Weights of a small transformer language model: width 512.
Each number is 128 + 24 x the weight over its row's rms, rounded and kept within 0 to 255. Layers, rows and columns count from 0. The size above them is the row's rms in percent of the matrix's.

# layer 12 MLP up, 4096x512, rms 0.183, rows 2455-2481, columns 128-255
size [108 102 102 100 102 100 105 105  98  96 106 106  95 107  93  96 101 115  99  93 100 105 101  96  98  95 100]
[[110 121 117 104 142 135 138 121 178 107  98 109 110 142 109 102 107 146 136 103 102 171 117 124 151 142 157 141 127 121 178 144  80 102 142 144 132 107 105 126 127  93 146 101 144  83 178 136 134 115 153 129 123  86 116 165 125  95 119 151 126 154 138 138 118 150 115 123 120 122  98 145 120 107 110 115 119 139 172 128 184 126 128 158 141 128 147 131 115 117 159 104 139 168 126 110 120 118  81 114 150 144 152 157 159 120 131 123 108  97 106 108 109 153 194 167 159 130 146 152 107 103 136 132  78 162  95 130]
 [ 88 140  88 139 103 145 134 143  98  98 111 151 134 148 104 153 169 118 136 126 132 137 142 149 141 163 127 114 139  93 129 104 132 134 115 119 141  87 153 117 127 111 109 132 163  77 154 117 153 172 106 158 135 123 158 165 167 163 124 145  93 133 106 196 113 105 155 118 141 139 122 124 117 144 159 179 128 136 108 147 134 120 138 147 115 207  88 130 116 119 159 106 116 143 108 191 111 100 154 154 116 137 141 150 127 111  92 130 114 137 119 144 125  82 142  99 187 121 118 118 121 113 146 120 144 152 154 140]
 [134  99 139  72 111 184 117 125 124  76  99 123 131 115 114 165 103 152  90 154 122 113 163 158 134 150 129 112 116 169 158 163 130 120 146 109  57 117  99  67 146 139 157 129 129 126 163 127 146 153 174 136 130  98 122  99 175 126 129 102 151 179  67 110 137 133 147 140 124 140 170 157 131 125 102 129 155 116 162 138 127  92 144 139 111 145 141 132 131 111  98 127 174 139  90 175 120 104 112 141  97 153 136 157  94 139 113 154 161 146 151 125  92 143 154 151 121 161 138 129 134 136 112 130  91 147 102 108]
 [158 126 144  92 140 109 108 129 124 144 139 129 120 139 130 158  74 128 158 112 109 132 122 126 113 110 140 117 138 166 137  83 135 149 148  94  62  99 102 134 171  90 107 109 135 114 147  89 137 122 157 113 112 118 147 130 159 162 129 115 143 137 112 132 136 119 133  93 143 175 120 142 177 147 135 130  93 109  85 172 142 106 104 138 135 179 155 125 109 120 122 217 122 163 122 123 120 120  87 162 172 148 134 117 120  89 101 159 149 131  87 109  68 143 129  94 136 144 145 137 111 114 162 131 139 105 161 142]
 [120 123 102 146 183 103 104 110 148 145  98 148 129 115 140 123 129 113 115 115 117 147 153 144 100 112 110 115 145 174 161 125 144 117  97 128 125 150 158 155 113 156 106  90 115 123 140 143 113 103 164 134 173 137 111  95 116 104 117 124 126 150  72 123 123  99 107 128 161 166 166  74 122 137 127 123 102 149 144 172 162 149 129 103 120  75 160  86 118 104 154 146 132 108 116 141 127 109 140 139 112 133 151 152 163 125 148 126 142 156 142 136 138  89 116 104 149  90 130 146 104 137 112 137 140 127 142 114]
 [ 65  92 155 175 146 141 122 156 141 115 123  92  86 143 127 179 155 136 130 172 123 111 119 103 138  89 156 163 118 126  73 121 147 127 143 182 122 103 152 130 118  97 157 198 123 132 161 105  99 137 146 148 154 105 158 122 139 159 105 113 102 109  99  74 113 119 136 131 138 149 134 125 120 158 115 135  78 100  95  96 111 164 120 148 132 137  93 121 101  91 100 127 167 143 141 159 137 114 126 118 142 167  83 130 116 162 131 130 118 134 101 172 103 144 121 142  81 103 123 151 124 146 113 149  88  89 148 121]
 [129 126 134 148 130 101 127 118  79 100 125 130 131 160  84 142 132 128 155 158 156 153 136  78 125 133 121  96 102 135 122  76 117 137 123 104 158 146 130 134  83  83 128 123 164 134 146 109 110 129 164 117 114  92 179 102 157 182 146 129 121 101 112 100 117 115 134 141  89 109 134 128 147  82 106 130 133 104 117 156 121 124 129 108 115 114 104 111 146 100 111 130 126  97  82 133 130 124 124 106 111 107 130 141 173 153 119 144 119 156 144  89 124 142 106  64 130 123 136 104 133 105 138 121 162 132 125 128]
 [141  96 148 177 144 120 139 117 127  98  84 146  95 101 145 130 129 107 139  97 115 121 106 126 113 158 151 111 130 139 132 111 118 102  42  95 131 141  78 166 158 133 141 167 105  92 111 135 110 109 140 153 176 113 119 153 106  86 145 146 132 174 163 122  93 119 107 133  99 127 178 123  83 127 124 106 116  90 142 105 128 130 150 117  99 201  93 156  84 136 105 143 159 116 163 130 147 133 123 103 152 137 148  78 122 121 146 107 104 138 144 167 129 141 118 109  89 140 168 145 179 130 151 128 143 110 139 120]
 [149 114 119 114 162 165 113 144 122 132 155 135 152 113 143 122 127 143  87 127 120 122 105 154  85 110 111  71 130 117 113 130  97 172 107  95 116 163  94 135 121 137 135 147 111 110 111 131 147 149 147 119 123  85 190 137  73 128 127 140  90 137 125 162 164 136 101 144 100 145 182 135 108 117 118 130 101 183 118 137 135 127  94 156 130 148  65 158  95  98 126 168 144 161 116 117 134 117 124 151 141  91 125 125  94 113 127 105 106 127 165 167 152 144 129 116 173 127 111 154 150 134 128 112 153 130 127 121]
 [130 133 156 134 106 149 139 129 145  81 100 138 113  84 135 159 135 131 104 155 103 128 156 116 151 144 135 142 104 142  76 137 108 120 133 146 140 130 171 113 146 141 151 124 154 102 154 121 145 120 150 126 155  83 155 138 113 145 144 107  84  75 153 141 121 159 157 126 121 148 114 106 178  95 108 123 187 130 108  81 113 135 122 138 127 159 127 146 147 141 116 167 104 118 129 131  84 154 147 106 136 172 117 157 136 141 119 132 117 119 164 104 160 131 139  84 138 144 107 130 119  96 154 152  91 136 165 105]
 [108 104  73 107 148 138 105 150 104 152 114 129 101 107 132 150  81 134 122 101 151 144 113 103 117 101 129 170 119 144 141 115 139  91 156  97 121  82 141 132 153 156 124 145 130 164 115 165 114  99 116 160 155 117 130 132 116 151 155 124 114 139 116 138 145 132 142  69 120 151 153 111 120 121 176 162  98 116 115 113 131 111  92 134 114 144  82 119 135 112 119 142 103 135 127 139 113 136 105 116 133 137 125 135 179 122 138 152 113  87 109 138 157 153 159  75 104 145 165 122 172 142 124 100 112 159 129 104]
 [108 125  98 130 150 139 102 123 136 122  92 153 154  74 103 135 116  78 124 140 112 125 125 105 134 136 128 154 146 163 165 131 144 147 170 158 128 117 121 104 161 127 131 142 117 130 171  93 120 126 165 163 130 135 147 126  96 140 116 114 113  97  83  81 128  93 140 105 154 116 110  66 133 144  98 105 122 123 135 119  98 130 142 175 116 121 108 102  96 154 171 114 137 123 157 113 133 127  92 121 151 116 101 114 130 143 155 143 150 137 120 124 153 125 135 159 133  88 115 122  94 120 145 169  84 127 154 155]
 [123 144 122 131 127 119 158  97 156 161 120 147 105  97 125 114 133 109 149 127  87 136 128 100 173  88 199  88 102  96 105 152 113 147 146 101 111 129 105 125  88  91 149 114 133 145 114 147 123 139 126 113 127 111 103 138 155 125 126 182 115 147 158 106 133 162 102 125 109 130 103 148 158  86 115 132 152 145  92  95 113 138 123 139 108 163 136 121 119 135  69 167 126 156  92 153 118 141 132 159  98 118  89 137 120 152 147 122 100  92 110 132 129 129 112 135 142  90 103 138 145  90 107 149 166  99 165 144]
 [129 137 174  93 152 154  94 145  97 127 125 110 137  58 163 162 117 102  84 147 163 147 156 136 102 130 152 140 169  69 117 135 155 111 173  96 131  98 155 173 106 106 138 164 111 136 133 152 104 102 147 161 129 159  99 122 133 122  83 117  87 102 149 136 147 135 106 155 136 116 110 108  98 141 126 118 118 126 116 139 126 116 134 143 114 135 119 113 146 153 104  85  88 137 118 108 135 118 136 136 125 171  91  80 113  93 109 115 132 141 109 119 128 147 155 140 128 107 158 174 147 145 130 127 140 120  96 129]
 [135 165 156 103 117 108 131 125  83  90 147 156 129 119 164 144 120 107 143 118 119 109  82 128 139 112 147 126  97 156  59 112  98  97 126 159 150 129  95 129 122 123 125 125 152 128 158 117 184 102 115 151 153 127 123  89 109 139  87 161 119 124 134 156 147 122 132 107 162 107 121 104 116  70 139 134 101 113 141 158  94 122 132 138 131 146  98 110  93 168 162 136 177 127 124 107 123 140 110 122 112 118  98 114 100 147 139  99  95 113  85 145 145 169 151 143 124 139 152 126 137 106 109 128 124 116 100 110]
 [111 150 121 113 127 116 158 143 122 135 130 121 152  94 123 114 141 103 148 138 120 183  96 132  95 109 122 121 104 119 160 114 100  94  98 135 153 124 151 133 152 148 122 121 111 116 156 117 164  96 101 138 114 118 127 143 142 149 111 137 116 133  94 101 113 127 147 114 160  90 111 129 136 152 186 110 138 106 129 105 142 117 175 135  98 237 122 162 120 127 151 132 121 166 138 139 180 103 126 139 126 129 124 177 133 103 130 113 153 100  95 122 144 119  58  94 132 110 113 142 115 126 140 154 151 126 150 118]
 [133 141 116 136 128 147 185  86 132 147 123 171 142 133 132 124 192 132 159 126  96 180 142 149 177 100 118 119 130 129 142 176 162 101 114 157 102  93  98 134 122 115 131 135 117  93  75 131 113 113  69 156 139 145 116 135 116 130 142  74  80 150 137 169 155 153 122 122  97 139 118 112 115 127 136 140 186 135 128 126 103 154 107 128 135 147 128 119 158 115 123 104 121 137 149 104  92 133 114 147 200 108 150 108 138 121 131 155 105  97 129 141 110 133 132 134 118 127 108 153 127 140 127 159 146 181 134 140]
 [125 122 119  96 127  93 167 105 119 131 147 143 135 126 153  95  82 119 135 152 140 133 101 103 130  94 139 125 141  99  97 132 130 137 121 143 135 104  97 126 125 165 149 124 135 118 115 167 165 119 125  64 133 126 117 140  97 145 131  84 155 165 132 142 119  91 149 167 136 156 116 150 167 128 146 135 126 125 128 136  99 140  76 103 155 111 117 148 113 127 171 139 171  94 151 165 137  92 137 133 135 100 139 122 121 104 182 158  79 100 136 124 150 152 117 113 109 123 112 110 143 115 118 129 105 106 119  97]
 [112 163 144 131 108 133 139 110 126 105 120 135 108 118 118 139 135 141 157 122 117 129  99 169 146 144 174 114 120 102 140 136 131 107  93 117 140  83 108 148 156 163 121 160 156 144 130 174 115 109 104 124 132 137 170 142 123 129  95 138 189  72 176 123 135 164 134 100  88 132 133 151 142 146 138 139 169 118 125 130 151 145 126 179  73 130 163  82 155 183 127 143 144 130  77 167  72 139 135 136 101 124 139 145 146 168 126 103 118 173 108  96 135 111 148  80 138 154 108  94  81 109 126 120 160 118 100 120]
 [ 99 150 153 128 110 114 113 132 127  87 135 140 158 141 100 118  80 133 157  79 125 120 128 116 142 108 101 145 144 120 123 121 128 115 138 101 165 171 179  85  98 158 104 118 138 134 137 148 112 141 137 109 145 162 105 154  94  93 109 135  67 113 134 112 140 162 169 106 124 120 142 137  79 163 121 147 148 133 134 125 110 163 142 194 124 112 111 160 113 142 166 136 135 169  86 154 127 118 106 128 151 125 155  98  83 131 157 107  62 155 169 137 158 136 122 114 139 130  93 141 140 153  67 106  85 160  89 143]
 [ 79  90 114 136 111 120 119 135 106 110 107 133 127 100 114 102  97 124 111 151  95 115 112 139 138 151 132 104 130 128 134 169 160  84 134 112 133 149 146 140 137  82 107 159 115 122  62  65 154 154 118 135 132 133 117 154 150 100 166  77  91 154 156 125 126 150 144 115 171  87 169 128 133 130 113 146  93 150 154 109  75 143 147 110 132 140 116 105 119 133 112 105 105 124 126  79 107 151  87 176 157 131 138 136  89 151 124 152 131 147 128 162 106  85 142 147  96 116 111 157 116 150 144 128 155 108 108 137]
 [ 75 119 121 109 114 157 146 127 122 132 121 123  99 140 155  93 165  94 120 107 127 162 125 104  93 173 114 157 125 107 150  98 174 139  95 153 167 151 112 109 123 122  93 144 102  91 107 103 129 139 154 131 129 154 155 124 140  98 102 109  93 108 109 121 110 142 120 150 100 123  98 170 141 115 138  88 132 120 182 125 105 146 112 112 119 136 137 104 123 164 137 126  99 126 173  60 114 119  85 128 128 159 165 152 108 107  71 128 127 138 143 119 140 153 120 152 155 127 165 152 135 112 180 122 143 101 134  98]
 [103 116 100 128 179 117 138 112 121 138 125 112 132 148 142 115 169 150 134 124 169 151 129 148 119 149 133 114  92 151 157 149  80 116 154 113 128 143  88 139  87 106 106 136 103 108 167 149  91 151 131 136 120 124 168 141 133 147 110 155 122  96 146 130 136 152 127 144  75 155 146 105 145 132 173  74 137  68 110 149 143 116  93 132 136  89  96  97 115 137 143 108  92 115 128 116 172 120 127 114  95 121 150 149 125 162 162 136 124 129 135 133 193  91 116  92 127 115 114 129 148 119 145 153 181 183  72 115]
 [176 118 105 137 123 184 131 114 120 111 123 141 139  99  99 113 113  99  74 118  96 108 132 112 150 104 157 143 136 133 155 151 109 113 109 111 135 145 133 142 148 115 116 138 144 165 147 149 134 131 144 104 119 179 171 136 162 105 172 135 119 144 112 175 120 138 100 111 161 158 136 153 173 142 161  88 116 107  92 182 133 149  96 154 132 158 128 131 137 119 143 125 144 157 123 136 145 133 119 114 149 101 140 111 166 143  86 114 113 110 130 124 149 126 148 149  94 131 115  84 156 137  88 149 118 150 105 147]
 [126 110 161  64 175 138 137 123 128  96 128 117 154  96 170 128 132 118  84  98 150 135  96 132  64 146 117 132 133 110 120 136 150 108 152 139 124 157 170 105 127 102 120 117 145 141 154 146 138 136 160 149 142 100  87 138 125  85 146 108 124 164  82 134 115 153  82 126 125 143 150 155 143 153 158 144 107 147 136 112 133 131 117 122 142 134 166  76 103 119 104 148  81 119 124 118 152 108 121 141 136 126 119 151 112 152 146 143 132 119 145 151 155 149 122 123 112 141 135 113 126  94  82  96 141 160 105 132]
 [140 136 108 131 139 165 134 115 187 108  90 138 184 110 124 118 133 121 111  98 184 100 158 161 131  79  79  99  73 107 178 135  69 117 126 139 153 145 115 166 151 118 187 122 138 103 120 144 141 123  88 120 126 112  84 148 150 137 114 105 107 115 131 105  98 132 119 134 118 106 138 122 135 114 124 167 108 122 121 150 133  96 134 120 125 117 128  81 165 129  83 115 102 149 117 128 110 103 120 145 120 100 119 157  67 102 117 180 154 153 115 132 139  84 139 135 133 142 131 153  99 120 125  70  96 126  98 144]
 [142 148 102 107 114 114 139 144 122 124 112 144 165 139 130 109 147 154  90 191  87 127 152 143 129 125 105 147 142 126 125 115 123 152 166 117 113 103  99 117 113 145 147 142 122 133 149 127 157 115 125 190 165 131  98 135 135 136 148 104 127 167 147 118 131 118 149 175 127  97 100 121 131 116 120 105 126 145 130 145 139 125 142 134 134 183 152 116 141 100 125 132 142 118 139 153 119 117 138 127 187 117 121 145 131  92 107 133 101 139 136 166 155 132 105 135 134 153 132  86 130 183 150 133 108 116 180 134]]
# layer 12 MLP down (transposed), 4096x512, rms 0.192, rows 2455-2481, columns 128-255
size [ 88 103  98  97 106 104  89  98  99 102 104  94  94  99  96  95 100 111 100 104  97 104 102  95  94  97 104]
[[124 132 144 159 139 161 157 128 138 126 112 142 119 135 142 122 151 120 130 123 119 132 133 107  78 104 112 120 140 122 125 133 103 100 109 113 153 140 160 117 106 148 126 149 133 147  90 100 159 107 122 118 151 160 123 130 152 125 104  95 155 137 127 110  87 162 138 122 120 134 187 110 115  96 169 139 126 128 100 119  90 110  95 114 183 132 137 117 156 154 162 139 131 118 108 126 121 117 157  68 143  80 106 121 108 110 144 123 114 168 138 119 136 114  88 130  43  76 117 115 144 150 140 113 142 141 175  93]
 [148 130 106 116 171 137 121 174 127 106 100  95 124 110 171 136 127 111 119 121 112 119 209 140 153 171 150 110 132 130 165 129  86 106 124 126 103 168  85 119 153 125 156 142 143 106 124 142 140 135 111 166 122 124 170 106 126 128 128 154 124 148 127 127 160 102 152 123 150 115 121 143 110 143 101 101 126 124 145 178 161 100 139 161 110 152 136  97 123 124 138  96 157 140 139  99 148 173 145 130 115 148 151 113 111 124  91  69 150 166 115 145 136 125 117 127 138 181 175 151 108 121 124 134 148 138 114  97]
 [136 174  74 160  77 138 128  78 116 130 118  96  96 108  98  92 105 127 113 108 170 112 115 128 142 169 129 111 162 131 134 134 124 134 133 129 107 143 134 178 139 100 126  95 129 117 134 152 161 124 134 128 115 116 115 120 148 126 118 110 160  91 133 123 138 108 128 108 119 143 130 115 125 126 128 117 153 132 121 141 151 159 113 131 130 142  78 149 145 134 121 124 116 129 142 144  82 115 112 147 145 141 139 134 134  86 139  92 119 158 139 163 121 158 124 143 100 110 169 129 119  98 133 195 118  93 156 143]
 [122 111 125 122 165 160 172 129 104  74 150 117  94 140 172 127 159 141 148 111 128  77 157  79 119  89  96 135  90 124 148 122 150 125 179 126 128 100  72 138 102 134 172 122 160 128 136 114 124 106 101 130 135 155 128 150 139 102  93 120  90 123 172 122  79 112 123 151 105  84 119  86 126 138  96  96 126 125 123 146 182 139 114 117 155 112 121 192 166 153 150 115  94 136 114 133 110 120 159 146 130 135 107 157 140 133 132  75 120 120 126 178 150 187 116 112 101 153 181 150 160 151  97 113 137 132  81 135]
 [176 105 142 122 119 156 108 106 146 126  77 132 121 112 115 150 102 119 137 123 117 119 122 127 133 140 128 109 125 156  98 127 113 151  61 112 128 139 142 152 129 170 128 147 126  79 127 119 136 128 151 144 128  90 142 165 164 130 128 141 151 145 147 120  90 171 142 127  82 136 141 101 137 139 114 141 128 136 170 130 138 122 138 134 117 145 109 124 126 127  95 160 187  87 130 114 128 151 114 171 130 135 111 173 120 116 119 141 129 100 149 124 170 143 119  99 149 121 155 122 134 130 135 137 134  98 130 133]
 [123 164 123  76 109  80 111 129 174 152 133 142 130 163 106  92 121 114 169 103 121 167 128 146 121 120 139 128 132 121 136 156 119 151 140 118  97 137 130 131 119 133 130 124 146 133 154 118 164  65 108 115 139 167 155 151 147 120 121 120  81 162 137 144 114 139 127 111 122  78 146 155 125 131 196 106 134 115 153 140 144 135 133 123 132 159 118 120 137 135 127 142 155 110 134 159 185 170  89 129 170 131 112 121  85  89 129  99 111 130 143 112  95 161 164  94  83 107 159 128 170 122 163 170 133 149 145 112]
 [142 112 102 107  95 129 141 107 115 126 173 131 161 147  94 165 106  89 144 138 115 114  84 100 152  87 127 135  88 186 157 125 137 105 104 122 109 162 121 155 155 127 128 140 118 134 113 124 154 182 133 109 175  82 138 140 144 144 110 120 142 129 131 173 129 108 154 147 141 127  95 110 129 166 136  99 115 137 108 124 124 143 116 124 117 109 139 135 151 128 122  98 146 160 107 104 150 142  90  70 114 115  97 140 133 123 128 122 154 140 127 160 124 149 121  87 114  82  88 133 122  86 165 142 146 133 126 124]
 [142 145 144 126  87  88 125  91  96 124 125 146 127 128 161 150 137 128 174 148 130 111 109 131 146 173  91 157 117 117  85  90  81 132 145 176  98 123 124 141 101 161  99 130  81 118  99 130 135 144 122  92 150 124 144 143  88 112  98 144 140 103 125 102 161 151  71 150 126 114 146 125 135  99 149 110 144 128 178 100 138 135 135  93 100  69 125 107 116  91  92 176 150 103 126 102 113 128 116 142 105 126 141 159 142 109 159 112 135 148 107 179 128  92 145 152 163 120 136 102  91 102 159 114 124 159 148 116]
 [120 134 121 147 108 100 109  82 165 135 113 124  95 172 140 111 159 118 134 121 113 147 130 131 143 120 145 144 153 128  80 144 107  73 107 164 185 141 141 131 119 112 129 131 163 160  99 104 132 141 161 130 133 105 114 107 145 115 115 140 135 134 102 144 152 132 165 127  91 146  99 125 152 114 113 146 160 121 148  72 101 108 122 121 146 117 100 133 107 125  62 157 131  82 105 156  96 151 164 159 121 123 131 127 170 118 169 149 156  89 111  82  95 151  43 135 100 144 159 167  92  69 124 155 145  96 121 150]
 [ 69 120 115 135 145 135  90 157 126 121 149 106 142 162 126  98 145 108 102 117 128 118 159 142 105 143  96 125 119 167 108 110 136 108 142 138 134 125 123 141 161 150 129 111 143 123  90 158 144 132 114 121  92 121 117 159 163 162 125 151 144 109 119 124 162 116 135 172 132 200 137 102 123 117 171 152 109 139 129 133 114 130 112 156 116 114  88 116 155 152 119 134 130 158 142  72 130 143 151 188 141 108 159 129 127 178 141 150 133 116 117 101 138 136 108 118 143  98  72 141 130 150 107  97 101 134 166 137]
 [162 158 136 121 133 127 153 110 158 141 113 145  96  96 104 131 100 143 149 135 140 173 131 162 163  86 114 139 113 137  87 146 108 141 114  98 143  96 133 141 183 155 121 105 124  87 156 154 121  77 112 122 179 104  80 175 118  99 124 118 116 102 138 138  80 133 110 122  99 122 141 174 131 109 117 158 142  93 119 107 146 136 141 127 103  83 163 135 132  97 169 124 139 150 104 133  99 114 127 155 172 109  69 154 135 136 165 155 139 124 130 151 128 151 135 105 128 135 133 138 112 157 124 119 193 124 143 142]
 [111 131 133 149 133 127 139 153 118 104  95 161 162 163 155 136 119 149 136  93 109 176  95 166 135 132 103 133 132 107  81 126  95  77  87 149 135 138  87 125 149 123 129 142 119  86 165 109 109 112 140 123 133 146 169 111 139  99 131 154 149  80 101 145 127 113 122 130 140  94 104 143 130 124 128 140 169 161 181 116 119 111 154 114 129 129 120 131 168 175  97 180 107 112 131 166 158 165 109 114 183 145 144 162  91 128 126 158 131 115 136 152 123 106 139 166 132 143 107 172 151 112 134  99 109 143 142 149]
 [113 155 170 150 137 165 143 117 120 118 146 145 139  97 104 145 181 120 112 132 125 123 149 154 118  71 120 128 180 146 146 160  94 146 107 172  90 108 123 140 146 107 121 113 115 124 119 130 110 141 113  99  99 103 108 135 103 127 114 148 112 115 116 151 112 113 119 123 134 129 161  97 132 122 115 162 194 147 110 167 143 123 116 118 135 126 142 130 154 131 130 107 127 143 136 134 111 131 124 100 153 140 167 151 133  90 164 123  96 125 156 154 131 117 139 116 131 180 154 147 151 137 130 126 128 136 135  82]
 [105 138 119 160 157 149 108 105 128 130 135 148 122 109 135 121 163  95 127 155 144 118 117 156 118  82  93 215 159 149 102 125 149 134 131 128  99 134 117 143  98 116 125  90 103 120 110 122 152 115 135 114 111  94  98 120 114 156 108 112  67 135 124 142 186 136 165 147 155 113  94 126 138 137 129  81 155 139 122 173 147 100 114 100 163 146  93 120  92 150  99 157 120 185 135 140 166 113  99 117 100 141 123  94 151 106 133 146 104 137 109 107 167 134 130 127 151 133 123 137 127 115 139 155 118 104 157 145]
 [117 106 118 108 159 113  75 137 102 116 149 103 124 119 152  52 118 115 162 174 127 167 150 107 137 107 166 114 146 132 119 107 136 126 180 125 214  85 129 156 110 141 152 110 151 144 127 107 134 117  96 118 160 174 136 147 153 153 126 142 128 147 108 129 150 157 128 138 185 123 125 125 122 148 179 170 122 120 151 152 125 152 130 131 156 107 153 194 136 140 144 134 111 116 145 126 133 121 115 159 118 156 131 133 165 133 169 102 113 122 165  86 115 120 130 137 143 139 123 106 154 112 156  97 125 127 133 116]
 [141 146 146 134 151  98 124 126 113 155 126 105 105 143 127 105  98 145 119 137 101 154 173  99 149 110 122 126 146 153 123 111 127  99  95 146 150 115  90 125 149 138 125  90  93 136 112 153  62 107 184 144 120 150 111  78 129 139 154 154 144 152  92 151 137 172 127 109 132 137 129 125 124  92  84 139 135 163 102 113 152 159 113 147 120 130  87 109 107 193  89 121  72 193 165 111 147 147 136 153 113 117 124 122 144 131 139  78 164 139 148 167  97 123 138 126  95  98 176 117 114 115 144 172 132 113 142 144]
 [ 81 110 156 134 162 102 133 120  76 127 106 122 114 136 146 167 144 157 154 128 151 140 145  99 135 149 144 129  78 133 148 118 145 104 167  80 117 103 108 121 137 143 114 127 141  93 106 127 104 156 120 117 136 141 137 127 104 154 109 122 130 113 111 103 130  97 105 155 103 113 143 141 122 129 130 142 131 171  91 131 169 139 111 128 106 124 148 133 159 100 156  81 126 122 130 173 175 134 138 121 129 120 103 134 149 127 127  91 147 102  81  99 132 138 159 101 121 136 131 108 128 152 130 132  98  98 121 107]
 [114 102 129 153 126  91 144 130  70  92  99 185 133 160 164 112 140 132 118 120 133  94 118 170 114 111 122 130 132  73 150 136 108 123 129 110  94 136  70 155 149 141 160 123 130 125 172 122 139 128  85  85 146 104 152 137  98 168  93  98 142 116 115 118 119 150  95 139 132 142 158 111 139 129 106 114 119 135 122 164 108 101 113 126 165 125 135 163 114 139 122 101 131 122 151 138 125 106 203 174 152  98 141 173 139 117 141 128 131 152 120 103 156 151 117 113  96 123 116 123  69 102 148 151 141 171 128  85]
 [111 178 159 120 119 153 120 143 132 156 129 128 139 151 100 129 120 191 107 107  89 114 116 118 115 115 127 153 111 153 152 120 116 127 100 126 178 148 121 173 146 120 136 127 119 146 168  96 167 133 123 142 123 124 113 150 125 169 146  98 111 161 131 141 130 116 151 105 114 129  74 115 105 141 104 111 118 132 159 104 143 128 122 126 162 155 111 123  85  88 119 152 116 117 134  91 139 121 154 134 132 136 111 134 114 109 135 106 115 103 130 112 102 113 179 188 111 122 135 155 152 116 141 143 115 147 145 107]
 [130 119 158 116 136 131 121 141 115 150  94 131 114 107 127 125 154 130  81 127 147 145 111 148 150 102 176 107 141 116 113 133 130 145 126 116 138 127 125 136 124 139 155 103 105 114 192 128 168 116 176 135 118  97 134 128 142 131 100  89  98 143 132 131 163 152 131 141 115 126 109 121 158  91 150 136 100 120 118 124 123 150  82 111 135 118  99 117 120 121 107 151 115 127 147 128 148 149 108 114 122 128 105 121 166 143 134 118 118 109  97 109 165 111 143 157 116 129 128 131 142 118 152  77 153 106 161 149]
 [150 121 111 147 138 136 153 111 129 140 102 132 104  89 167 125 120 128 111 109 109 133  86 123 107 118 124 133  96 150 134  88 120 138 122 135 122 114 109 127 134 142  92 112 102 120 106 131 105 147 114 184 141 157 116 127 166 127 114 153 126 132 127 114 105 123 114  96 134 113 133  66 152  95 117 132 108 121 129 147 175 131 130 131 109 120 108 116 106 110 148 157 139 128  92 136 156 142 109  80 143 128  99  98 149 134 144  76 123 151 143 130 143  65 139 110 126 116 172 107 166 160 109  90 111 166  99 129]
 [103 147 107 118 160 131  91 109 164 109 100 108 119 124 132 122 113 106 136 110 136 139 144 126 126 148 125 127 160 123 121 133 153  99  98 135 114 106 185 141 113 140 134 117  81 155 119 163 155 116 119  72 140 147 144 144  96 188 134 184 144 148 137 119 116 138 152 142 147 122 133 138 128  99 120 122 116 121 114 135 136 138 127 132  95 156 123 147 140  92 126 150 111 122 125 140 101 148 136 125 159 131  97  93 164 137 120 107 170 123 125 117 158 138 165 116 144 142 141 108  79 111 139 155 126 180 172 136]
 [165 165 169 106 111  96 129  72 118 174 128 140 175  95 141 119 127  98 125 152 125 134 153  94 145 109 131 137 152 143 126  98  93 124 150 175 151 157 168 149  98 121 119 123 158 119 119 112 168 118 161 110 116 120 112 113 154 119 176 104 131 124  98 140 105 113 123 126 132  96 163  98 164 129 146 132 130  99 127 111 161 107 167 164 136 122 161 111 114 152 143 139 112 111  92 120 159 101 144 117 171  90 147 106 123 104 126 136 128  67 160  87  86 106 128 161  99 178 110 127 119 125 117 116 132 144 118 165]
 [142 123 134 121 131 137  93 150 142 106 104 131 140 180 124 107 130 122 133 154 139 166 135  99 151 122  65 126 150 127 134 154 160 140 114 122 140 119 128 127 148 172 109 122 127 124 139 110 136 108 124 159 126  96 100 148 158 156 160 116 104 122 168 167 153 105 144 133 140 126 122 135 136 130 132 114 145  99 116 107 121  90 153 126  83 100 116 126 129  99 107 101 109 175 124  87 119 112 112 151 134 176 172 119 149 123 127 142 143 123  94 129  57 156 128 144 140 135 120 111 102 122 118 181 123 127 119 122]
 [130 100  96 170 153 131 110 155 123 131 149 133 111 131  98 129 131 162 115 149  84 134 140 115 168 101 153 168 142  63  97 110 167 105 128 139 158 118 135  95  92 160 115 144 153 165 178 160 135 145 133  95 128 157 148 145 133 128 128 153 113 135 142 147 138 158 116 133 135 137 134 133  99 142 131  76 107 125 115 111 127 159 131  99 174  87 150 145 113  73 132 126 142 127 123 129 153 142 127 147 113 112 157 114  65 110  80 162  99  96 149 105  96 145 147 101 157 120 115 132 126 130 135  93 107 141 126  95]
 [159 102 100  94 103  94 116 117  76 117 109 160  91 144 105 120 105 154 172 102 144 157 157 102 159 119 150 136 125 122 149 120 132 121 155 127 149 128 133 164  69 154 127 114 125 138 208  83 127 134 114 171 153 127 126 149 162 114 115 139 114 113 146 143 117 130  99 135 149 114 112 118 150  80 179 144 126 158 162 144  78 157 137 144  88  90 131 102 111 165 104 186 156 115 146 164 141 137 105 147  90 132 115 143 139 142  73 177 119 111 153 151 138 102  92 140 139 118 113 159 130 121 138 146 146 153 114 167]
 [122 132 184 128 121 193 151 113 104 142 123 127 138 117 109 155 106 130 125  73 106 106  90 129 170  82 139 110 150 116 145 100 147 114 157 125 112 181 177  92 112 112 112 180 175 162 109 130 106  86 145  99 118 128 104 109  95 128 136 154 146 131  91 138  90 109 137 115 140 113 168 115 138 126 134 139 130 127 111 113 123 110 127 101 100 132 158 132 129 141 130 162 146 114 177 154 119 104 112 171 113 105 129 116 135 144 150 147 124 161 122 139 118 133 161  88 153 132 131 157 117 118 130 149 144 105 128  90]]